From a checkpoint of a small transformer trained on Wikipedia.
Size: 14 layers, width 96, 3 heads of 32 (1 for keys and values), MLP 384 tanh GELU, vocabulary 8192, 2.28M parameters.
Each number is 200 + 40 x the weight over its row's rms, rounded and kept within 0 to 999. Layers, rows and columns count from 0. The size before them is the row's rms in percent of the matrix's.

# layer 7 attention key, 32x96, rms 0.169, rows 0-31, columns 0-47
095,199,230,197,183,209,220,143,188,237,202,134,168,166,108,248,217,270,212,183,161,289,163,278,216,201,218,192,185,266,175,163,239,215,211,171,244,172,120,165,244,211,229,153,164,195,261,242,184
067,254,218,206,186,198,171,180,206,266,184,139,143,172,136,225,158,251,220,268,235,188,210,219,174,193,175,163,139,163,166,111,209,190,146,197,221,166,130,219,237,222,199,190,189,139,194,188,232
078,255,191,267,166,119,123,214,153,214,170,270,256,256,263,237,242,207,180,176,239,148,176,165,208,255,144,148,148,136,285,180,174,207,192,172,240,228,218,185,183,210,226,195,187,192,241,180,197
099,232,192,256,238,220,163,215,229,195,215,236,184,245,200,224,134,172,209,136,219,162,284,182,137,207,279,198,244,159,179,216,231,193,186,256,181,274,253,194,179,222,151,144,224,208,134,130,181
094,227,246,125,126,214,186,221,229,152,169,225,213,161,269,145,261,178,219,215,174,183,195,166,271,213,186,210,176,222,222,190,192,190,237,102,185,143,128,174,222,159,238,106,171,175,220,232,197
063,202,198,170,147,148,173,143,231,201,197,179,198,206,225,241,255,199,182,170,180,167,126,173,223,200,161,247,179,165,294,180,241,195,233,138,248,169,189,199,239,229,243,201,184,160,257,254,224
103,282,218,219,187,265,218,201,256,100,140,195,260,199,251,172,233,158,234,233,172,173,234,225,240,189,179,189,195,229,244,177,191,189,200,137,201,163,183,130,237,185,247,228,205,185,205,249,189
097,122,216,162,90,224,240,161,207,211,245,239,150,219,235,196,237,194,173,173,110,169,185,158,276,204,190,150,187,173,273,155,209,195,189,141,194,128,196,181,175,218,230,192,232,217,194,227,243
118,226,205,168,187,178,220,190,215,138,128,243,213,182,212,187,185,215,240,235,220,168,158,244,153,230,207,215,244,222,250,205,259,227,232,130,236,202,149,161,223,200,191,143,172,199,196,236,222
073,252,223,125,218,197,242,277,176,144,215,165,227,202,259,188,232,167,149,191,186,207,164,222,316,165,248,210,148,242,221,197,155,166,229,126,198,187,268,210,190,218,186,208,223,213,234,180,133
167,178,199,184,127,203,155,177,201,193,302,225,194,210,192,184,222,208,126,171,185,239,232,202,233,152,174,228,214,177,170,154,177,188,165,260,178,207,153,219,157,208,229,247,227,236,165,211,194
085,177,133,237,203,190,215,157,206,191,147,250,182,148,227,156,262,191,128,203,229,194,216,238,283,218,169,260,185,186,190,245,200,185,192,133,207,225,171,190,186,216,215,258,207,193,274,183,139
106,149,196,198,200,221,183,182,174,262,223,210,191,145,196,204,215,191,114,213,238,216,210,287,212,241,160,202,205,185,162,194,210,194,222,300,140,203,155,276,146,164,214,201,201,206,188,210,130
105,196,173,210,168,173,167,174,197,293,253,204,217,146,153,220,196,195,136,185,214,191,200,237,178,214,215,248,225,120,140,185,231,165,201,208,212,125,240,162,178,184,250,204,210,176,212,171,209
096,162,243,185,205,235,255,262,200,235,232,206,220,172,128,217,141,162,168,230,130,215,214,229,132,241,178,166,115,177,215,224,233,257,157,167,268,109,201,206,201,203,208,188,169,245,197,242,213
095,95,182,175,163,122,232,138,222,203,155,233,200,209,180,157,190,178,177,178,153,196,117,224,125,206,154,217,192,183,237,193,194,209,266,145,187,191,220,215,158,193,183,155,212,252,223,246,180
114,227,239,179,158,274,197,209,200,172,232,231,158,176,190,105,194,207,214,202,225,230,224,180,191,123,177,177,118,170,219,175,214,191,197,179,174,170,201,214,219,135,281,205,154,205,136,200,229
102,252,245,96,199,200,185,262,220,195,215,181,149,245,231,174,238,247,206,213,178,218,188,250,283,166,258,208,160,216,181,237,254,144,185,157,169,202,172,232,186,214,144,187,229,243,171,190,190
098,265,194,171,161,222,286,240,206,178,152,177,149,212,168,211,149,88,203,242,150,209,246,185,189,157,257,188,196,282,220,211,199,222,212,173,241,115,166,155,201,287,165,154,145,208,198,200,214
101,201,185,243,206,253,135,206,201,178,206,187,173,204,273,223,191,229,148,257,165,181,200,111,182,125,192,217,140,244,192,152,276,142,291,258,183,156,187,256,168,209,184,165,252,179,207,119,209
110,175,246,97,197,183,246,202,127,206,168,188,263,182,143,210,228,175,198,210,217,209,229,239,186,221,143,254,225,166,152,200,171,147,201,155,242,147,151,206,207,229,219,219,222,213,167,255,261
100,174,234,123,186,229,246,203,127,201,123,218,248,185,195,284,187,322,198,191,96,165,136,236,266,136,211,192,137,217,247,220,166,154,258,197,264,207,190,172,183,225,196,188,268,193,236,225,168
104,238,199,266,225,229,163,240,179,190,164,258,128,175,218,156,218,153,214,187,285,225,219,131,149,117,189,173,223,229,142,298,218,185,209,250,186,232,204,270,72,247,142,195,210,270,236,182,240
091,334,254,182,158,130,168,214,203,159,273,242,177,193,211,232,198,202,163,172,170,200,160,150,188,228,205,170,170,269,247,224,168,200,178,163,278,237,250,229,236,152,177,146,224,247,219,171,225
101,211,211,216,260,195,202,177,179,183,192,212,255,203,99,209,181,190,192,192,234,239,237,186,128,214,197,285,187,135,183,260,219,139,213,161,170,203,145,202,219,157,252,246,229,224,206,246,111
105,164,150,225,254,210,170,199,217,255,179,158,203,162,204,239,163,215,203,284,260,232,144,205,271,152,201,220,187,248,159,175,201,240,168,164,246,272,210,175,135,205,212,88,172,174,138,141,159
103,203,208,164,178,241,151,176,176,262,170,205,251,171,188,196,145,173,179,286,220,101,213,235,219,205,205,152,232,205,218,196,231,259,235,207,181,217,241,231,248,199,223,200,228,212,161,188,148
103,152,146,170,197,87,248,213,173,232,244,194,213,205,83,248,220,202,195,231,158,243,203,160,149,192,167,228,266,158,184,203,172,145,209,210,182,262,145,234,218,203,261,257,170,201,183,223,239
094,283,175,201,245,209,226,245,187,161,187,221,233,212,196,200,126,264,176,214,229,221,227,239,176,155,173,234,191,189,206,157,167,232,171,248,199,241,254,193,182,271,113,213,251,129,236,209,213
087,201,150,209,132,218,252,239,202,171,235,222,158,214,173,241,265,180,158,157,152,225,182,216,198,218,165,219,245,150,198,127,243,257,229,131,158,175,198,184,148,179,263,249,248,199,208,266,189
107,182,180,218,202,189,157,243,225,191,191,223,171,168,159,166,260,190,227,137,170,244,264,200,158,173,203,198,168,191,195,215,99,236,178,248,148,189,203,214,213,159,232,278,234,199,155,177,198
092,146,252,192,183,185,221,184,238,170,220,226,240,91,235,244,308,198,198,254,166,217,207,173,171,172,174,236,207,230,303,255,249,260,172,148,167,248,197,142,216,149,193,201,226,199,244,226,234